Weights of a small transformer language model: width 128, 4 heads of 32.
Each number is 128 + 24 x the weight over the matrix's rms, rounded and kept within 0 to 255. Layers, rows and columns count from 0. Numbers have three digits each.

# layer 4 attention query, 128x128, rms 0.172, rows 11-31, columns 0-127
123142143145108105132141101117097088063167158141114093107147145143102151149118104128114082142084119181105143097136140136116115115130089114149120114076138102130066128112115112128131132099147094151104185117128106127085170124159138130115135157121102176140161137099114145093115181127160121111104124135103130112159125080147140152123141145134133123167153085128119136099156171123087155145181
131115100131162100188125152173088119096126165106154136138154158127107162131174119153102082123133133128110171108124157136117135094101134099154132132115161166128102131126166098124125155106154195137108118063084068159107085138134177130118140126155121130113132131132145091132113152119128149113088128136138091180124114145158124145185106133092104121133166112129127171111136170153109130120103
078146140142155132146152127109128103149132125126099113149163173151180143139091096100153117148137130142152182099112150115103140118099167129123134144124094057151127127151109098149104142090137083159142144145135122114109149122077129116138138138159111137122164080129091132130156133123157150085072097131122129110163127152157117126093132147119123108138153130089071098161148109113109154134136
126121103147204100132176171122140112118114130153081153125135198169106198135082092070113103137120139137088147059156110162088133146066139087180122086155110165149126184143103131138134187137062144135141093201111155184149107144091099108173145127125123099116142083178134120102099121143111104142106133097198106123084154140081089121086140146114127153139083099114151140158138128147131084128148
133101116123121153132122172145142124090112110144132093138123122110094107159111107122118112146164133129125098136119117110100137120150166135150128130127105092104133092130114149172092093125102144154149077116113113143093132120168146134193114106171132097166107083148137132114129137128128137141112144160141152135140146151153121117070134117150141165119152112121125139137082159089116118139156
142165120131122119130137124088096141167159128141154163132140138170169134162133105139134163145110118096115098186159083138163151110154140128127107133148150147130116124127099126094108112124135129102135093117105121130118189122152158122116108105139132141145108134134111138124148129143145103132151124158112119117124115121146127163124124067147124150145118126116128115169175108088114119156167
134132091113118119102137085134127100139123167139151128100114111145126118110088108060106111164097087143143112146145099129132094162128145098138114146130091156113108183110110132159141180107134125147149152151188149106106111088113135076196133156081138126154139185121152147158086164137148050069139117127159123109154085130110113087129114090134160216141126133130112100145121125135151137165139
145168120139118123100136145142083132155144132104166147120131139150136146148116112111088090148142104195098103126097154139098144152162109096164132149123132156142086145102076129130119152152102120069131127135140144140152089155138130084126098066121152170092132140092155103138147155127135121137076153109148144117101077154135101133123165100200087107125177141140126117097115118139139151143113
101141087117135092116091132098148123126109114161132158134168121104170131137151133139114135095154106141112163139103081080045094126151099187092149103149157123123107116123172124128134130120101138142119179115129155168133106114106139108068133151131162142145124144107143130132137154169146150140098124147147092109114199080151156070132116122083160120140135062060106219147135130084176147164137
145127097125184117190137140099116148175099094124184104196097139170162134125129150107137148085107104089134158142124128130088103117130173154111144132137143150133086121098160146124113116154195137129123109114120181148150112133159146101102164120140145100121085150093162143123112093120124087126135194078074103151116158156120100127089096072101095146112113130164135168147083093092140079126119
162130152156143156134096132105154122152173176081167128141096150112079129158110140152177131088105151114119138121132186128133116085105136120115143158108147158142066082167168089135150138114115108173109126086070204188143092099121136114109083103129119133156135162106154135140116125111109111146116129098100097168074093087137116136147090164131117160150116094117071134182140153102064163171089
143145115178145125118116137140114131119121121125149142107164123092126109190127122151123117098191175126108128088099143155120106099117136149117136163132122126148114107166124099111117110128111154073155119105107136164082122132131109107106110135143104142150179146097120101141148151106169161153138100180164088167142115108133131148141121117163123118171173078130106107178158134113098142126144
125123126154101126115082145150101093177126150127110165106117138073114109135190132153113121157130162143087166107128114150149128124119104144140153137105119100119146103177113169146115137130124133108149136142079129181129088168128128089166131152116108114079140097069108126117103136140125124138148139168175096103131149110122101123121109127121097144104125135085152149150139156179174137124129
154126109104160102059153161091134117118127110163137131102170153169099110161174115143116014138096122101145087093142169142151041097093139171142176198139112129126134120123174156115197095128107081146068143108148164129144131131150162116092132175077116103139112184180130167152119179086127137129127129126121098157136134148107124142163101148140118133162120096135118117125138181117126102121174
150122172122116163096123127092114131084137171176140088102165083162130128135177146114104163125140147171085098130173147150077139100167134151180123138090082068190119110172126110111173102083151100101128191121095095138101084130108132162127128106114187106145180086136091173115077106131159138126142094118081117098117088119096129130152116112125133128110147120123131119095123068086116161153129
111171118119176146104139098086144146115146109177133166160116146146109112169126149144130112133162112154070104147150091153102153213101136129137151147126154112182118138156097072157153144116102099147137105145100147156094101131126103150120133132118150139109094083088121122141101177110139134138168105150111142138166065113141177094179094081078115131092106103124132151114114145094176137137116
134143123148123124120163167139094142103135096153130146127098155136163090191155151145146139092144131176110161139143110110110075126132130154151151065124077111120131179148171159129130144145156142134142108179111151162170117153155082098077105111098117096137107142151113110123118097143125084155159156131201193106104145111052091176133137108161137165114120057168089139124170125118125122180137
120116128153136152139145126134132122153132097161103103115155150112074109143114117121092149174097149127091136153106094114174156202085123190110163112057139120127136202144167134186120102166088118127130128146153142156127134120115153123101132117151098111133137172149111134166135135136170191147113178105145090130136117112119141172054160153181122144154177143037117051123188085098177157144134
123098117120087144128111096129132138121140163117166120155103097120121080167142148186146131161134130129140121126097068114131141084145111109141115144151126135156145159097089167140152091140113100100147157075110119140132083145126128149160079135159130158119100140131113149070175156108087134124105151128169119081162128170044147124135123109072112133180072080134129127176131152152078121120137
137137138104115127146079128102160124126114162169124122127142136121152148152159150180132111130169107123155074121115139154166117141160136111085132148135168123119095118089125164074108128140132086154139149161096132127161150138116154135146099125171131074199101078126176144138125212145152098098129116113126105170100127147115120150122188209137084144116126151107106093121130126126129134158182
166137141111128096137154142119135092128139178157136141087119149155168152134169130147129177138102086129144128118103162140138104126131129090089139114137150133121091161105146144120106153179111197102099130164089133153165155138160151136144131206162161132174165158108152095190139131088128147124090185080094131132190136127166117094117112167169109146106128140161131052142166136135138151185127
# layer 4 attention key, 128x128, rms 0.182, rows 11-31, columns 0-127
110114085158146154108140122143163144142132169107089102093093105105156079101129151117094114096098102135144145153130142137132116170100105111120123124124130121127177131122148120143113139166138153091097148099194105134112144111099130163129137065169162104105097119159158138168124104113111094096097133083119106165135159156105159082128164160136120144132114187182136169129120120115155086106109
121130132125179153109116124155123128133154129158081166116112135162126103149170090113120163124111123101152161097128164100104173104133139091142121136148094153127120099124122117163132129106129103102164134161143176155125140134159070101164139130145104090104160110103087177133092094137130120084106131108121156162143109089143124153115147107114139141194128146124132156121129121125112102138106
136115111082115122149111107126133180085168071165108163112134136124107142070126129121163084109126139174145097119087113125168116126186164172125122111172095140115103102191098083118132165132158132116107105173169128149119120089081169160165114100134137130165127172072123130120109103163162105118145156121119126143178086144111147146176126160114152144180079092100100152176133087106155206134167
115129151149134122143163175172100127132054099138141162172076123116113127170149173129107136155181055135138080115137187144138138093094130128141133107141152117134128126144141161161201122159117084121137143095174139117144120134139190107095142117150138138115161155133154146133151123115102137133138199111129093152126152159082105120150144115106090179132142107144119152151152149165148120136062
093121116152118140092170147100135121146100121118147150135128127143114118152121094125142124116090158087168138134096115084098154105140129160140114128139087101130124142110126136098145105128180105103138132116114129118161121112121140120148129138104101136121070129136105157163118150115123098134178121128155110105167084110145123161162149087106112115110074145112135133088146132139106149174168
101099132148127127135160117096122144078140134074140150105114077180104160092134080089162141145136135141138152162138128117148176110154170119079088106150086202129130107146113149105134142111057111145181150129147133122159108087139154155151132169134114160137090143144091120118086129107084153121129080131123152147154124126142110062145123128113157078172128130124121147140092170128105102139145
115142142091180105111117139100130116135135082137135148099090106187128160223115104124134129078115132126160144148089130146145127135142133136091099139139135083133112128174110112106130134160168114094104136156136138121127218106089192110143118130159148149116147092078092123152108115110132150152141082166103102144143081121092096172131085158163078145127117209120115131154135065121118089109077
089097160114152124164147117150141136165139156150094144121072176139111112167107144126155135164160137133189163172097132137146119134132168167110101158129134159086111176127121125136134121088100083122109146171133083119086140109173125152095146129132165114151127110121106090149150129135132137127136086136111115102114111087139094131090128107112129176129087133141124106090128125187120127125144
133123124139158135180087125175145126098114097196171154158151186147155121180126099103128101155098097170108133112079168125183178168164115166128142107172145154110121164097112109152160115128103143113137176131125160141154162096156136141145136097106114123124107111122131145147094125129114088088143120129141107192132133136118165132105131084172154149151136146148106125110100134098121126142116
113129196147126131147105151133136118125145141164112097131190111092165214193137133146145133162107150115110112111112149175137139156153144162174140151116119149095120105150148142163127131154109125129091164115147133108149133134121176114204142126063118109095094117169144155164136098089141166152132125118088153138113118110109141127141100152114115162105145110145181130145154088152132130060158
223114132118140180106169188107105185117155154161149168098144153122119094085111130132136081172125119180140133160098125142102143154136135125135122103130132144104147132172091132140110122141138107107110132190111140063154154101144079153098106123119140128127127140206091140107155112143087112120047112102166200164109097108181129144078100161123149110142124097132102107088115106140153158157152
148152099109147118142102159135106178180085113137107100134118178155138104123122111179106180116080110119167155105158078096175156112081060130089152140123132140118161123098138108130125113170192100111093057156163152133105132161117137102152167164106102112088154129130189130094091126143148182105157131138051131112130185166172135144097107125152055116075109172139142154180081084142151107108135
109125070126142176133141109098149126101136121109148136132099086155125147058118099093156054122125132118126124187086134120165138160150107129087105082128113123123139113187140148124156167141145124150104107078135114092141138047094103221115132070140169123172068141121094077130163108072103092098117124148145135169096075109093146067133181148185168079141123153133067121086150077092162114141099
177127170149077138101170143122092138140111191131090076066115137147078096149131118065128143119118119153118131115082185158161129152120071117144154057130161095126091124132130102092097164117117170101164091081096065090161156110106147168126135103157149183116129144126088118174113120146128128102076151085146142160111106142137133055159123146134191137136112144141170084179119108119092099180155
167141089163104169159160091165082073127181143127080146154123188145167126089117160095119077083108136065150176111055119154139140066137119132091172159116124155144137102128122169122154136113132114118159126131131123090095149127124149129150139126135140117120105129127101124175158140151182161142139167171108133153122181136160154121143084128159105122122147068079080141116174172149147109148131
129145088131107146146090138177107105108149124117114144130120099170128129121116147158160090135116153095107117139099140107163203127114081106120103129144100149163132141121093167117125083089102099078100176099132088108125151108170142123158156148112139115176144160114138111117059105147124112116114092170150117125152139162121129156128134150101112154161155118123083136116073085152135120109133
152146149169163158085136168110127150122079116163153144116103109131100142151071174167162121095118136146125127084119062120135187130090131156110176125110151149143076161088111165139133148146134093104123162122125110138115089132159127115100141109130142144122153099108153099123184155140120190152102063143155111131146161143155152130127117148158130142168132130134129136130158108112108126134085
137069109105103128109119130157144140149112163169146135082166107089069132073083139194133124189193111157112082132138163154101148119173106183107145154157121153135086083148110116157138138156132157169125133126134086129112180135138160176124111133146136097145110105120113128212112118146147111112161103147120121121097147155134104119136123129110123067107124100168100174082138108096098103144082
171094148111128102154148149112135126122105046151152166094119108149124133116152080122130132079141121118130166089119134095109120152130171078114116132103182082127170119091141140097120158108139168119148155116098125136166120114120135108162113127121121111139133111128105154063081094114141145116159127147155137119101164085168121113148137140144120127128097148141118106160125097165143145143113
118090164151129148131166149109102124129084141162107102076126138103114131113111135093092103130085112133096157168127115089117120126165098150140114082155156101157121124121129125168169105131143147130139107116183162161135091136176143126119116145047126156106099146178130119115137138139130144154100175141101150108072142053164072125104127106147109154142131083135161086089086163139081108095113
117119136168142114117142137177185129142135139187111097074152104152076116123129103150158123088109159143121115138182146137112190167128139112119126101111111079108123125185087149116186146156138119158152107144099179113135109154154126124119138123197157144069106127173150132150112168133140162075125117157159173152113170084141113115144104092123118131086118132077138089122080119176127121125122
# layer 4 attention value, 128x128, rms 0.194, rows 0-4, columns 0-127
124103113114200183135146144137151143164137087106156091133120134061154150155099161114147120094163131110115108118182123143129128148151127191141122134094046123181081134094105158158150113150045032134159133097065130174117122076159153128163101148104173146154160135134168112132113138075155149134084082101129109087132080146142104111151151130147169150105130145142180177060165175117177151115104
140076155188097168149116159145204092168108123154086163149177148152130163071107131175108105132122124105116108124118136085138200120094070130115064156236129134104124129202072212159131134135067164118069171084144141138176140184133053125166132115101088097173166157167117185146145147124193163111068134124163145146144052066085114148136102138163184116156135104088109091176097153078162159128162
124104186168180082127159218116089152089156115128146120097090133077088142135134107096151131105181127119129145139107091176102102153089168159125149142103165199169097104159086189243130166128135179084102109174157140140107079159101097157125155144170100125119165084176162149184165139105109183138114127142139148115126105094113126116104118130157158114125089207174095150139169113082097182123131
146148110074093111102176109177108093102163181153112144133175118189184039103125128152154094057141098103087156104147148106129110176128115133138130138110112154177101138159168111132151136209135120154123081084129120053100139140130059150141109130089093163137128163131105087063079113155139128125149131229117157167110132100210119152113106083083130193099142131082098151125172156109103127139147
180127117112127158117126174125102149128089099159144178119122116131140048114092070192213141103145117142184168055176153133145148127130123132130147101132072124087080140118087109161104152122105137161149118153141060119120152140138125108133120149167117107168097120116128130136110152124114104132150157114085122157148153092120107189129161110121107107158116117173139125125119167167112177094078
# layer 4 attention output (transposed), 128x128, rms 0.172, rows 0-3, columns 0-127
094164175165105156110126147166091109096140096132124104129093115093102133124147106122157125081152115115093129091111145113169143146147122159151092123160162167099071121117108127115124089120124124149185120141177155096142138133104111108143155148176141089124134144104080137117139099113155143168136131136127081071146151103162094141135124151176186132120152121153122086133117103135122141124088
113074164143098149087120134144138140069130118081142095190151148103115105097091164162131150114104116180175172119138129112109147084092088098120148095135093114154072139159095125163095119124115193132115089112114088162142073098118063115167111125071141171156141140170156113097146075088113095168169135110163127132131082130122138131105078143155152136154107186134182126088129139103184133084095
067066128173103115096123120139080115118120150140152108209127108080133191141110129153136088083117127133119167102152094150139128158160114145146134146116171134127161105171126125133108094149175155082076125126121119127126134153152163145095118096119111126127173192129119126140135157147100146113118133142125136107194124102104161099093144096157135100119118139147118148110085095087154132147156
069141075105152083142167121140173138145095136173135113133150172190143134109164094111154137139149109148099128154168178129080175125131110121155131081117122145118143097116142136122121134127140147179070105135168106115120134144118139126120118199137129120126121129113137105107134107162077099112136166112136155127081144124145091148087155097116161168134136124078095140096128141163125090129110